config.yaml
n_layer: 8
init_std_up: 0.051
dataset: "wikipedia_en"
Each number is 500 + 50 x the weight over its row's rms, rounded and kept within 0 to 999. Layers, rows and columns count from 0. Numbers have three digits each. The size before them is the row's rms in percent of the matrix's.

# v: layer 5 attention value, 96x96, rms 0.262, rows 81-95, columns 0-95
# o: layer 5 attention output (transposed), 96x96, rms 0.22, rows 81-95, columns 0-95
# up: layer 5 MLP up, 512x96, rms 0.229, rows 0-53, columns 0-95
# down: layer 5 MLP down (transposed), 512x96, rms 0.231, rows 0-53, columns 0-95
v81 090:570481513528430499533487512510510550514432501482499531480534492515583552464508601542509498468477569634451456567461488503546356547510502461518481579526470407487496572583435558499527583552485611491540496510482520511522422499561474600523535466435486555515494406492544495624522426457480469446
o81 098:423506490501556503464491571493471532523515401585460472473537484448569525501487461467534575542550416482520576487496508359562519494533555534542576544567484573440519505593518455461456585575528486574542521453540457568488521411494446415465559468562436426382486510517580479537501490466558484500
v82 076:457497637535527482515511514459427439442557489480405357499546484396427532439512529507573463572475545549569488425516524442442461544437560515484451453467459477441526511526426433495481522503493483428457535514513453612611488451416463482533480427588524493520441497514527510503466531497567501527
o82 084:540497408481446495500501514508426505451468504534546548569525494550506431490497482392499467489486426451441515586433521395506473569467469402630467481498533516471494564526459534434582581364507543528539549491562524479479441448465519517481422550461442599406478484424470487536495506492561561524
v83 079:494510491502496452482420493482564533525434499544508510489483484455435523542561477473542569415521530409481519579482424470528459517395496431527573559433465484431570503582455495543497435599585511580446459462454503508611536535560480525438563534517455513460538500547457453519499541396421456622
o83 085:467505516496470483534475561509517494422458515513507429520436442517544509534462418558435425537465539642539442460541591450597487445511487570490500481519525479523484479558438532416492528524570551493509505433578515455385576481498464437417550342487583532521467506486507517565460449463546508445
v84 071:504553506377517474475539447486524560541513472507527525576450568559476562562436492568464474471587501459546459440484521513532464479454453504555472475525557440535438608449524455517531499504682475448429507476405553411584539487535477511434431439493530520465465568513448494459554490483510530593
o84 085:509502473502533427528485492408588410526484530610409499556486399522551483467499533467505475479503519611448517504519532505511621393592439559437540476562477518425572463499550553509552542565505494550487534474530430416433472488565436603543554570490483521507531501569513518488487467554499491430
v85 080:479477595482431512368512530517549461530512425452479469565486463422471481438507582488525562478490490511485553476499475553541618438589544512447569516488516514489577503428529512537461565495504399474493571524430481492470481555540536431503644576562524495475469488459528456483472527446624418483
o85 087:533510425428528576507452328513506468501497557527474525541528550522469474523526458545496467589461529505557516450440557540470514532506488421556523489467534491467550518512536533447455462547517563556494420506441483501515509518460433560504391517459521458453423451503485467575543437498369672462
v86 080:533506498553470484516424374519438498534457415500547541526497602530502470433428537437571501531478504528560478573536555498507445520412633540466503440560502525484413466598433469488513456533442538443455466482492501558565412537498548477550426448509519509490398468551476518464522603478498427444
o86 090:468499482506509541511465621544499526518561503528498479477548468466546552587513534538503623444544416436543550443475516480447558502564442485517500448483501515448438483394443456485529597543497450551569507477397506561429484494434506502565606478376475606496520413473492426548503499437501468518
v87 073:563460519559499502535564539525421487564623428444477513448500570476555564599456573457463541561511452559473507503584520506526467564384484486590607476474524473477497561493465525468543485544445500496494481507544418629372502530488452470410530494467455451551535439489461521539493486496542516558
o87 079:513492455557513550583550490582499487495429485530468426480457518602485398458519424526502537542470488358523607500446419528488448490459531434454428551553440465577443466461426484482501564542503509477479608498519488541526506451484607466527443491531472540491459514482577517507442535413498551394
v88 069:519422498448488489523483519461447437488558455559455440493511554545512507477488430498516524552477496485565481531434528563562547491544471554530536484453583463656483448444554615521453481450559506567591586477487446455419473481470531552577452574477525546515512576566516579373548519497448456529
o88 074:528522469502552394505545418424515515556498487536445524441530423503454480570482551498442424439501471570476504401497421602476587537455487567418487508518560477526551495432564446469474592465396487499464455521494558581503462542521527516476537582485441462491545482415466455471365506487436529512
v89 076:464493452580422552563495569533552541498572534513555373578475540411568548571405484588454513449571539526478392477484467396488616491491460555534485508528451531577517491505519544473543497420507487470489626431546502508549494452499458461530485502518500487437519494472452525442503485563423494452
o89 090:438479560578491458468545556489542402511428445471436521591411499603441376449526503400449471487450507494444486492527499479432450451467488449568480594480497508451492483474479488562492447491509483429562404501427538448461527554495505504446563537505478507545566478513447474531499566393484582592
v90 060:445516615540533550487512531544453591472376480529609501468543577546355455457473530452523439490533415510450481417540505526478550540539505557490543584501454521574524554530437537479480475500431446546515554519470400438544528503557534512574506537469557519473491498501505483508379573506512458552
o90 068:447593373526488414481484481567471460483592574488415440560363506492590497631456466452480552519513601463483514509406530523489540468548481443507498493474583467472521521456589411520454544546490590455507407428509498544479498504510537486494468489499439518501575532490472525456469512549498490461
v91 084:497460537521402473541456481442456474422510475459479567475523506555556506540488507448519405439529462373589542499497406599483491553503521497464540545483395541510522493458431580519505493510500549503605498552653570506423431459487466415530575565476456443488475431477522514527474556511495521539
o91 092:625482516544535545488539566593459620481589488481466458520546531522483515436554530456454550477478576602526485478534491545569387569503460460543517460500472484580463507474544447513491555482527487612482494527462539554479534487491533496503471357573549497486608464403504520428513552452453491476
v92 082:479582555471479586515479462569505476513563450522509467492552577480503477542477478397562526574496493453487549414572489449470582527536443497485380489539577557551422410495458421551484405513377504409559561492526460523574487469460514559471525455576491540575498459405515476470520512491531521530
o92 087:597478470620508463555515538600434435526466558514522495443473545475518485504537464571470508554450492442584466554466500499467487511515617445567531461519461443451452560485446514482528418391456444477456436478558449601504517533529538508538416523412463607456472543566448478467445491508524429459
v93 075:466550439473520490514503453510595580521494556505538448589513566480479431538555391586482508466433511481526452454502457502481536518529539540409459532528583423432533522506520553539482494425517463446508617484476445356554559508551487541484460413525467547503583471404447484549533552447529552552
o93 082:489603567464574481490451578467517393534449577487478517561394461496445533449538562525499449433518498459507486579478489497477467480475523500602587506447532520529541492572465488460487450527446533544458435475484584491465498443485429514536570524450614464531514486667534472520448480585511436470
v94 070:496495587542495504513458490397444541502449446557471499528435530522550385535565404495566526454483423519561532484557428439583515495451540543505507413459547489566398588503376548559495486524454498449520484512531507476505411547514522497466481526492537451422585534452361445503504517529462469500
o94 087:497592386549511466484535513547543498555501576494504473485517533453507548462497529551519502477601453478570370475555566493402497573481531502445564633504528483463548432495505436431511529459466574533500599455528484475509580461476452541546484547550477602433539408505502504510447553527446570452
v95 081:494439497541498462517518574470503560464554519412567555543545532480491458510497436634445524477512422487424469427522451497486531551504552540363507503498596553453496466501508474444398447476597508638445514534457487572580575568493536546454542482498504441538491489503524488413472446493451557476
o95 084:561526548490459458616557444499551509535458430472443444557532515559555512494626499472593489458490554506570435492471471496507460487471468540578539517488523429585457523504493558482481648493517523449512418470519492365421456479526458412509463569527549502473493589481484552568538483561507447549
up0 106:508491522537475533360575500433529449458509429424547529493492461473451578538461523484544550472500566513492504493549560497460431559475450574460579492457583439471508502503573511572418555543464591478456436464514497584548387452544575488512467467460573585488448433462526559523480517495424439571
down0 117:600412492555469468426492539476538574526546475537519530544452437479566465429545487546515547444555525492479487501482433476403445597506527416511457481445451584458543546404455462504551480570462528467577477570471498475519519491483602355525489603452444505531492447459524554497474430570511483536
up1 088:448500497498538531483455505537390483434514421439618497492532497555449435437535409470515482489475548364509475448440535455551413477599459481463484516452474493526506507491489449527532542545599407400417600491458495535574524486517475500574444466541409546497551521498543466536472524447500580481
down1 103:517449484503501437497494439501564631592429464468502500435495519540546518474530463579458506573476479499470452467418523530468521547438520467470475509436443552470468372477544481462462521516529584449549507439420529545430590497546463600364418510559526542503532448561458525415534576483519511520
up2 100:483516461433488481492347487586518471464472420502432536512527461489573443461470462411517552464480476556552555432434533481431527571493512606533451507452564513519543502531453510538449454576455541446472563468469501427595466449531496534449455458427518571530590545514468461582542577530406486511
down2 100:621519560617637494489467515557453510509559563509558451537535556422497500538572462544511429482484515466488457493465482475517395512482592513517471470445534512543504460549574531534470506520545577454463474491524580497546436549545508456540572501506562394552512556442524570463425451485425411449
up3 100:406431534496412587588430446478447511423528517483587431548446414513483511511525493500456468519501579577446476526499473471578521481485503488496478559443478454514500437528521393435483573427513486522498476567579477462527435483501563510491435542427525523565466583558474427514615579451478566549
down3 109:534542481592527513454538471549452541437484437501462553463537570560430441412427506473435376513533546516590569437574525512581429552553457517588505529528494477449526568619422527489557514516465493568512480562456524507559543456521497541528419491439508456552594553470501481439478461466449522462
up4 102:460531561648517488469472534491543454545441483512545467501538512551512567448420452502492493473519498523370439477472479476499471503548534597606515491474504503602553433444562392574557516507493495497469573634512499414472458614483534409496467489473497507481526467406453479549519497482474456476
down4 103:517490458454449452526570516503499622431484494447524474524551444544502477513474398496475567472437512571490588547486463501505500447438505530411468536495470490471439523512468638520535532483460444475455420433561480435486418471435434514519390486558523482381455516626501546538524535472541540429
up5 097:537436461451532450471457483518506543433522492572470501556493475476567499529530478467434543498518466545491517413458549430606432457523404563544483522509434564515490484580451507485554577564609433534417496536498460544653438486522521613565470440438562472490511441481470507533409501486522526441
down5 097:494541528495478443410540505439449557542460490550422486394434551467425504537420471505511479444534546549451516461546530440535461552467519476488557428445449548521350508569517514645460400466459525503531437572604599506472476494537543488482508519557462474511505519540498414458499471523440455509
up6 099:480590552437431624442462472509557493424422549483593544542462538452495493478496482520446508484491497431498601603504475527387465494534561460450497524452428529550500515570461474527561544437508595506466464559531520514524507378458426482563478551418409506492449503529509547601479494510521536510
down6 084:514501457572548386493550529500418522560516406547502460508559460597526493496512510524509541534487488597518458481569520535506514556549485652456495527621536346472534523489580574483514514487441462514532510494550471490544505616529549514400508571515510597537468478504491448436508482477503453504
up7 098:579442519515470433455530486546496486440528543533472512489560450510477556518522602503606477503531528507474472461439573583446443476447496406609411496545445550464524488465516468644541586483535447437536536539465493477519461517584543433496503448396466578560467533546507528422488549557441547476
down7 092:414561471499523538442501514424546468513408471456471479520441498554458508590502475533458575471485549478478604497560478464540424526519563469531493558514555514528481578427466498467481513425411535559605443443514627620506504547508534451431471370515523430457484511471448448526499442493448475459
up8 099:508444573422456520497576450464448443546465431430490462516480414489488483525478465564590485478491527481366573492543509559518535502447426595499471487466461466435616524552439568451462446514502550502546392503505569621504506570539499484523535481536491606434581503525445486514545508472443524480
down8 110:565563485389457524384496552519455485549544520571456548470530551482480492534471515556492490461508545386417546526531542479594452445467441450463442472540582398529473417590452495450536491492491521534586499508451504512536570459534518503482505534516408517547566474487660516442510461538448482530
up9 103:523547518553432549478452512543553570513496491456549516496554445523516553493488529507506498445467409426445538493498565427433526450553476412492592430449430475534569374492519506431546475502446517524550564502460566442509467470522585472583527398445497479584583549535604564556517454538457534447
down9 111:568590591564486458471503499615493452468548509533461487499494507480515553394488445456519499463525505478563500467467523476591499537527550538431505522438448487522549502542490470499501587442530524494514526640544448392553386578559455511501464440490492449553501440534414492444577521546558583585
up10 095:538469557489592487473519464499472511530511520589476454525564508587435476485558494520463447492521366534477530549460519536475406450490523485490575553392529504542454494520520436486501563484519596457495579527498407431566420484415598556441474456413371500559522558578525518478502466471531476509
down10 092:514472503430525439526545516544603533576554530524419470472427454525457510434463440502542385484525460495388553397548500450516561472463549498412496533514414479474470505522493517539511565460529509505495490462698497495452388503485508467442457510530543438483519549524453457545493577481569479471
up11 111:515434516540534550471434470438506450481488511551515461430531532548550558485425530532523461479500487533448552383424520521495468433544586548601407512582441553568421471548453449546461562546580450526470488531466457470545566545484528432482525481547446502575557546503448413487463413587530564443
down11 117:486542542495584421496496456535468499573510478521490588448503523463557433478442482520422416499594613435421498407522441494462524459496617453520479456571526586511547540498452438546460603501497555504443438531518560447472580584519504504414510548485486498477487547509490511418448462506557565422
up12 094:505440489424523475482524551480581606452503462490526527557443480516506552377553495518473568466487398533471442508549603501490584481446480497537493475547523489514548482508570461612487449554560599469515572539424565530498535466410478483418535398422574456510534457548499503448489526492399529497
down12 090:530580493554484530526441614469504316427439591543529503540553501470548528494427463493545503494437484565508513455540454549546459524467523579447558506509460477421552419459523520547390504504456450492514488463537437489493467561526521465588520438473492498429523454519482492416537435466480378504
up13 087:496461532400463358510509552537603410404456521474558515556490495408538459532508522578510589460373567537462449496513521514502519535465558604499529484579531467457536449504515430476463542493427453477438467510530545523454544515532419512530469498480587540382489516564501490539515446493543471529
down13 089:584521550573591540430515446420496474546503569558491401419519526535473539401489476541455400564584416428505458447472493477467550518516409559566537593466543500521427487579509494599551501509493454585528520469559483492561447492453537476498488491524502492487463503483417464480506488422513609481
up14 098:505514549472455603549582530490493536549455522467493551489461450507576550490511432535527486488378522469465469527492455425566507413498505487559494452552613513576375500441582491449468476560571509549480477455624506525548458443434525539575433497502478513526474531582565552499429547463442569498
down14 092:499544473538444467471479517566486493428482489528520499534539557473455411464531532491503464519553496490476537560498463488491502503536488485462500563506437527501561551521478496539426518579482491477474378450542548483535566571513513369490535462582467375496453519506519457534470486496617281411
up15 080:452470518574514521503503541428550500430405511533548493516490456524449527487461467500507428464607498560525445605407616457528558502462443568616560399504449464486436421548482547426491398442485564436519553473427465493579477494453482451509453462441512490480445464489479452495515443536537487555
down15 086:498473538484314496451520502599508443460536457470525448486468554573455528461510458559507528546479507409619504582430488500477499507470415493398462483515513545431517566536558498499507536430419536492497531510463530509529456487549562479382562464464545473601554492484556485540588516417494489491
up16 098:511452564520480477496456448454494514488504542672459459508535477499534493498528532440489473586493491524466405388553448530445425497573551505534491420455470443502481589478391445527484636463547538538564523445502417538470548490477579469475551521459469554430489547568544486541418492448491464473
down16 099:602534521514479511479485489526441475507564467472531509534451445503474479492493530540528518440486465449441450405534487367502527436601469505511456497512582528457487549470555527473560547360473499503571544532468516585455420358552518490421478564563515571443470432511476546517453500415439428526
up17 099:611435466543571512508493479476501556493439478521530521461522472494444600485499492560455481554450602488511566437585411485471547383466514452508510452508475492535458418468494601518467621491550468534444474474426491436470452561578448476490531465436502610444476541521449438552538444516426555489
down17 104:498476532556509480570432507436474447544511422528493507546464430478514495506509544505486522409547356491518494474420519493518502458641467454531465474508558434520552447447504514536543589524508527454587545512451412440522445393546507512420476468434478522523470514458573436511387451557411455556
up18 095:497491370510493505482487569513559425493414419546495490559550533516539466493502550460501491546436367483439457538493497515500476462605520478522397414532515455445617476452543557451501518558508594558605479491485558582483467482471465629548520506431476549541546497489547452510470499477462554524
down18 097:500525494502485511581456628455526519498582540505566449529514491505559508485513469484504547518493501564581497500490522511490522538497509481513520613421476473436513557545474414420487545502493563484449407538599450443472450410398542584496437549436474515486428596501387437518559487449498615499
up19 097:448523569509445525574547629487448482537567574500487371506482483557370545513367456522430558452478475447538468545574442534483455554513471440476533457508543516463403500491473543499499535581494555532554455578420446457568543521612554516489459502520458502494530556480531475465474500470480479461
down19 103:535477554583516469433529398363439513539521483431548561526544460466531520578474494468508406527448392422426534525455566470528556497408505504549573583500440507540537539569521487463558395500443517475487539471472571554535493467571476482418526432522479472410514517441430495490493480476518498567
up20 103:559403570457540572519378468564489546491463483508513437517493545525406413505440541596504558479525555502428597525502514544564473486574570591458507507491447457441542485506438552572540396541585510534488537523404413548426511513454532497452503527524508477455466533442480419467513564520493464499
down20 108:499558491482530526487503578518551532474496533476424481442393431425511524451537510569534447376546484488499541514502560562444458443550561611478439502444501467395479423532460503562557485580517474408574526519458484555536508453491500398549535554467486490562550467540581422459446573492486565550
up21 096:499563527476520497530534536481524564487574541510463541533482525522506488509432500455433404549435512482468514551517501594411581539558542465485520454496507502547566472545418557520405529488495504379463580439513433575643476460501470438472488478500545555591528620493604521530492444463583505504
down21 085:522448530448499443525489500555492540486458457586476500542505417563466473584529474524502568581485505497505471463456500511572462531420499478541506539549570442591430402459469480469627526501504495565504548453565549514534540553465565589458393509428505503438462565515638448474520433448426450525
up22 084:555545501490490487551455533464482393479460511542531596387542491421486576455497405488440479595498447568491484499443495491502532504475555483548494424539510572576598442474533518461504538443580584474544419402431404552509522511513455561562453536501589468489491525514564528566546546501571517527
down22 084:440480478526483452508469492542598456548523478436571528502502503548474552516450534415586552508494393444561514531538465455444505574525564546485496611464453561486484475561547448517487508455465409515445591464383471533496469524415506533452492481484398492504458540573601481435508368517466506543
up23 092:509574459421532390490505542501584393510415432537525466523535517574500486570534526518528564503490532513482493410525530509418453501524442568500481407476473507460579412440578484472492523432516534497442517490512555580637566409549475521585555471543528484580482433436515506482473455530470443509
down23 094:536424461458440642444457393485434520406535535493482468386499480520453494378550460456467471537462453463600552499477534446504458481555549440475477528541507409499430518541444545498517468511532528463443486389449466499464422556532464500464550560535513510372517518459449469532540476464518532512
up24 109:482499531562517414551459386461479532423536429427440439562643444482497548567470506466513555446475626482466538549524485491375539495494557622510501455489540448470484541499478497492527536482531504432448424508547441497511430489452499575536494387545436459519525508539438548511456480473519461511
down24 117:459540453370544436504460393572517595434468479432479489542449462555596543473485473473521589487495557487503497527439494477483507596605523572581500479473514491399547431453468481440541518506495494523602446534526508533436603504456474530523468577461495544511463497514431526497576593561536507516
up25 100:526573494510517475509539402435538579529428537530523468504491519501452549586431537522577473427453539448417547498587515522528498518469476504581499423575426526588583507433524472511503500493447589536436437449561525529471481449473519476434558394520496422417534505588501373505508516525539497435
down25 097:426428554484506503428383493464438390467475558505469433490501481530559451407526526562494535534526518424542451485502417554425456461500478437497454504438485535431410512566500517534484507415508427396532531476499452432505560448571489564463454498551497465528587534479503568517474430472499370535
up26 105:446474514435548499478512495460433445471545562597525521567514397566356500517441545513449434598520485485480441515418461438533439529482596531562493458547525579443448533418539560577571534464524465490483564510441509589487468495443481540457516476463494433477462541531495400547548509474496463576
down26 116:551583521541537489571396594511511525461500458476488474573471487528582451486501489610557443407557492527545403401565519560512461556524458531491511475483493456608493493484504513452557522498558579589526547546466518467420477570510483493446505570409442499522438479508552438540564448522548491400
up27 097:537438475487484658477534515501450595471495556507470543538533428574517500468428541522425506445462575526501531530532599547511509444567483517503569487472493459493543462502498421381602555489383584457511469496560433570433485515552420533481505490440519473461527450470567541484512454450484590486
down27 091:564486525505630419498521498415480377560536522525457550496507537545540560413440548490538465526424440490427454427493480573500558449489517508528433458497460533516542445441439546570556540469471560540481497502499526544405439508466465558476399604477469515502528460474568502533481389602521506490
up28 102:607461459553545554500464482527536513505495604581427490552513470458437440529456461544504503516479514525520449481447464447463539525492450466511444595460403452548460542457630480518463575431536523567502387540526454528447475525573443511562517444473623506531613449448495497538527459482476438456
down28 078:451548508552587456474532522540433458465519429460539485532511443617522497400397582496454502411529492479430591526484444592497486496547481525521578449518536542531522491426444552464541562546453473499481583453551551459521478483575590531440505530509459417421447516511533437427534538477576511572
up29 103:491482564442432514490451548475477420444492426559547426582502461527411525550458555480488555521546607420520585501491488524538381566572529471528484547483510462470466612561496518500482507401527431512479510508511504499550411395494469551541574555526445547510412538429539459489474443443460540535
down29 117:528553440532543527504477492523583478535498527481558573456430467479563516503555487523557582510550545420547550484522404374402469440519435548554576501480447479461503482435527473465452420462544512585461578482566576431553456609475519477438527538514525591531464508489485514542466543393494550550
up30 096:507538594407534527462511475440473533551432496460557560532531481539543485468480477520483424587516468446522604478534438462448508512599581430560521494458407502540446543465505533507628441428463504511464511529552557484481444532612569454539509539531530552514589548537498507525625519477556563471
down30 091:499490420582540523496478503535527550425513573459515494457446549492488392514403559582485505496570536566456546548499584503572494481486520499508468582519510560466561527466531450553472409531446401480591401606551546443578530478478553404558589451541483529458496483561462443492463475514508467453
up31 098:488453478553553505516527515508461580529487413453562474476448476523431459542501485591483442533525437545467485535517547500571463520527441519506552430504439402561462451406554476402575388523532444553519487575508492516586517511620435481573405492478493473574525520496465525416512474501622517535
down31 090:455481459534520458546547463539551462406416552393576504467510468586510567448497463508564460521481519449504561475569394520468372452564493447555498560567529433456571515470481498520560525478485499608563460513578570484515489484524500438534557480598503520409521535513480469544469444461535397527
up32 099:480460569482547484494440471448537465390516519597510420464547472490460440509424451575436477513504643467529533439490517512509523559459547465486389486383396521516467501452504372533538553551576502371562507522477511486498514475505494549497500499485490490531533444463497482515609567501553494442
down32 113:451490442574488519486417520528560451423550501517516516509540583543527559469452456437541445500488505541561472443438519528471481656558526474491507537462494435536403503431426424542533583488571539446516573498515515533527492503558520570497452589516453560424542468422393497556570471474491543412
up33 090:498552554479479481594414634456472448481489558427505479561585555420551486492471486506584512409415449571428434493455472504473506507532543514551525507526491531433492510468432529501550521571574439476483509489500532497364557580608503485516484515470492587535440530439520477536424542423535496463
down33 087:402511468564524540440459392443460487502567431517433462469428579581507520426400579418481457477513489436559561537593475472507555519548452588538476491456419485508494498548530488435458486496390514462484467482487476477567536470449482535466522556549418585494500399499566502477587511556516485480
up34 095:427505450540504417481535445539462440546509505501599540560481458476418437539518440499441537484526569560495439509569612563498479512496523554508517491482454406494512524418529486459586429413535461507526435524498492496529531476454473466612565486410585546487547592501565435437491475456399502421
down34 098:461413363541435484475510452536557517477525482540531593451522477528545576457463464514512560553485458494566482454421433475468542470535442603510505482523583533481483534507534461554527456397455524529574569531513559461554448539568525612504477497552512541439479538410561416521534513524382518549
up35 102:451417505575478597482447543523556435485555422563493549452560476489498529543404446487511488419518605409497482471466486442518510578468564494514476506443437448478547582434515503520506522507438424507457432434406535582446524509609393578484458467482551547486532488481430533510474574516459480479
down35 115:424459535544529571429619494543553571397517466537430525517543481520478471525511457455581480493485481483527474524481516480420497481466440471505440524444585441479440489466452529589517507492467399508595527499592519480499516550535542501534545534504433530522522395587452528595487439629542408527
up36 096:450449441481473564450544530508485575524444470683582531519464443447394442537513458598569587524419615488506542568572563446554400519468490511449467537491484501495434496398506452457457542509410548515476471489493519491478510488503441554483462483458516475520452509479551500498479456534525458440
down36 086:440545485448490396530474503480500547506463543558508507504524493501433519412356447483521492526462474586458464527385532588516628491523449571578464489483564475446424523512492513568561460478516512508610516491430512514477505502474511532549580561615470524549439426487489542526514504481423520598
up37 095:417517475488498538573514510601413594519563488555536538551374526516512448499455527495498510462542567460492526468538455536562507557529507508562527476446516533505505532536466489506394607508489343527474487450483425517566480401437451500410476472434475589610531521506421526478483464500517492548
down37 108:466476404443421493426506558489579538536489493547486502472476491465470537440462532498507634565387525591523468438485438494575535528482445572542591550390503452498566505530445491558446430424533550513512489518497474475471475487457536527516478535474469438613426467500485494509428526602533584559
up38 101:534481471426483496517468577524568532604562533446562486538390543508606614568415459590461557556540484480503568441523432496500540575495435548460508521510541520421469548541495550485509538399517444444561525459541479450467506540507554417495526451455609514473537533507526488481495591544506447550
down38 089:450388480512462557400514482465435504452551479531520457442451480588529454517434576536518513488494449607491488490507511517518534496506408614569602485484593524476592498421492512492446546486478535622529528537573492387549488575475534544542525433547515555560482523479443574504537441508519479466
up39 102:515399464522466535601608399442462525500424464514517553568503411498521377363526473578447560584532484493408465477483483553557558428572457484499484518495536433471499459461512540538472446529417573566562513480564560537513505441570478530454525485494511477511500539452526430490510507514529533543
down39 108:526492511604559591552554361511493503474525492535481499521481470425474585389528535464515513580545431457403467437517471480566532558500496505443576476505381566430477484549410479463417498541491572436522504523428538475446538447582520508439508415471507457513454559471433503530502464491533515456
up40 104:485494531475388466466451516448520465483528574522593461424478448466456571517424441570530592527475506498573488544453542508401508614425453546600548515516495495510569552607546508504513523485527493427476488490437459529570453460404515482405502378472411492540514465478539461461461504526472546488
down40 139:573501516501590504557531434472409503548538531501357502535520585504508468463528525485490309469470493510392554475592548448525492479550493415497444523487455532511421431425493508493521525516496461547498510479508515463455529476376468504604514561482496493526459485544597477587516481509548469517
up41 090:444537500576538561440555454490472490596509469560466480447497545313508545501534568528467498486518506534542447487530534537498508476431511483444613534434516407440560428421439596461480495526523536473470551569474454577485505438516481438477498428462614477472453497566515461493429470526533433501
down41 087:495576506501469497528464476488486546410501495465607506538505509532596558454494529485493586551437515551476620513460464442510503508501441447585421489489521452438374571522479489466527536547494484420568434536501477555527523430564522645427534515492469560471544482516373477480461435438524550527
up42 096:487543415489569423520516424469512491489543468407480489490585589493515489536418536451444491455530554493558517489507541602463435485563492503501531496452476516526529518565491526378498485490520530525550650534412518534559492400481400531557500537429529502547536543391525431566403489471466504479
down42 096:476562508455568485448510451519502526520533475559367501419484447510509450453450397534499484646459457526470455540600504506562479506473514495486466522435426487542417547563521409552461370427506418512512515521533510504456479607487439510500476577471514514470450469445475539509452449505480382508
up43 099:491489466443513482474520465490616500582502522591504472548400501508480502541420523485557453523559457520495509409527574538503514562477553501484456536540471529549581473563537506486369505482510535516619450533597548477504490441542505427503466442505550431503350505485513498455617427520452568521
down43 096:525565510542496438471480517546562517442540518478508530503458474510578556419386543497363584499519457526540510532455606510498524503588425418536424432575497527448450548484515501427539516436434425485513508480546513570478528469530433558536445548423428549403441461538523547520561540470542452465
up44 110:509476428567478527474524539537460494471476446477504503534565505470443515472482537445456522563485487521477468463591611505505472438575501480429372419474467554470543465523484510421522629491539421412437431529451495482469425501454500541459443490468438486613604476612502494452494496574490581517
down44 109:462473454540459572399452563444522443433473495449512479561513579421575559544474522518437444527526495533406485396561560515513441466490573582520491496548449559488530529575565474416567449470502439442513437526577536563518492506492461440558526438512456478480460517476432555493529507381451406503
up45 091:545419563526472605561548511486501516488578569497553471428534510450424487445435432601551500566521458522492561449536460450469507473447470463523430604533454468587481483448563552552385567509480465475482436472607511532540458432531534486457465490481490478523477481379497545529551430485424545476
down45 092:539556381534479456480508447496428566425586504520555528472465457500476516482403527521446432496550490512502517626454598488460512561488433489469478534411486432429470443535531467510561510519587530547540456544462467450515393488528498499464568478476429625547455442450487569499538513468573585502
up46 109:452575463446434502555551462607618592520503508542546565485468552579541430490536568540598511434549511533553417522425544500438414563519472520540592499497498463477377436486457469447459532487517554546484513504497449515526434565477567487538495532445466482569480474536547388511463530490448496523
down46 102:433516448531469532566542444532576521451551422489489553544477568498559520475579490492526443463539522436540385491433528405420498493588462490463575517444567509408440507571475475523516539458574602507480472516479428496551421579597575483534480555456492496497482455556471558474505543505433430575
up47 093:581550457473494477521483451476541583585538451471460408458552591446416530484434481521538494515423400526500552558542499514501540530517475503379565474556479399462504435550463574459480512534456449505385440488495579482481506452490472499454521475447577525549598470560468509507484501481602597528
down47 085:623524502489459571456453566556526547436493452491572505543508478487491513492531492471485464456526646482482549481454522492465438540491539388479478489466483507532408444650400534507485483457513539528554557445440545487461409522522522441559431473585605503437553497455461584479464520494548485534
up48 107:518554490545488504518452511546457504517558490488519516519436588483569562594494517470610425461512550407532451574413509549443439498498508573583558555402481551392431466448457527586450504504553458542535505464456502591494472485558492502498514432470412498454565486576471451572467461561432547468
down48 131:507497489553549511512509512457529548517470510477495440395477443508490492364443511468538469522576415384583503548383529468595537479567562509435555516501523418468470537528574410516375564441484493549487537548498459481533464533501538447518477500475542480561467496513568423487486477623467558524
up49 098:445450493467529511549438465483461542572438503440525503472441455493612424500547488505556481542430544506483460560441424564428518522609493391488483505523498539538592484502499476356486490567450505591493491424434542505503514526474445499586486507448524537564474491542545546542477588537629528552
down49 107:517479467466573544479459553467552463509491475464578562524427462462497469492493460460546616519441478520490538436579632601496493404520461573507530596444539458521464542432438470530516555501462439587507469559547478492534521319511504540536524534559437566525517493432501420502498514479496525471
up50 114:432544468391459496567418464422519451464478528467563529518507580513486542549417511479577500470544540502512532468526500514537593523449464451567421585412453515539489530509565475419564475480500495447438538500492475464463421449489506495426513435456420454516632465467617406557471479492484502433
down50 109:471457547557506499591497555500503456545521545487497469561569378463490571512556568515474585620515425479459438534567426553493472479526494503465633394561499514568537442501539552463390464465526465506439526541527456536540588494501472491510477527554498551451461548474468509587475507603459439512
up51 089:483582512436445444505448542467637532598401492554404476570521439479565468562577528468460507486610502570456456488539572504483499561505531511522502519447509491467536507559471488437495522455570561474500529397453522509525503378477446489570518454446599561517592464516434510517475461519478479547
down51 104:437517477529456470414465538415539461394503567520501499462472503584551565415542555466585529498549419422431474489489443465487483463541465572429481537432544499465470479472527506418446545551336510605483529378433535476528524515542495502451546512533482493559459494576448461488468486502548472463
up52 095:462478543548439473576464483505443549608487475507493537461472424480450609463468558459546478475467548517498587494501530552439552530505475387500481557511455584445527572532475530481554549474498475482580515573487502569453472570497361447464479563598435553538508529505481534437419379551498490528
down52 095:550516474494434561436494482558466508427451471496480499469518483448490523496671546521497447512549599477524462507473529450576409541513418500538531431418470507469504504521462559394493446521479555511509471481485568514473486575566469458456382501497583492557499515421346526416492443507464466504
up53 100:452453614550531508570480531436632506517521495483522481407545512473497518511519572470435447459533539442488408551533475441510508459448485563439458446539556483465422431554477480452536443565459377470557512544464455544508449488517401453458437421477487519475604510442560489527489460498557547588
down53 093:578498461539588478480472495600563484448487532467531518492481408517412398538402526534527414541466669552477480535499465507565483407486521526460474515513593508578594498442491512481448460529463419529548456585593460501527494553440500476479463475571493456532413504467546542537465477482493511489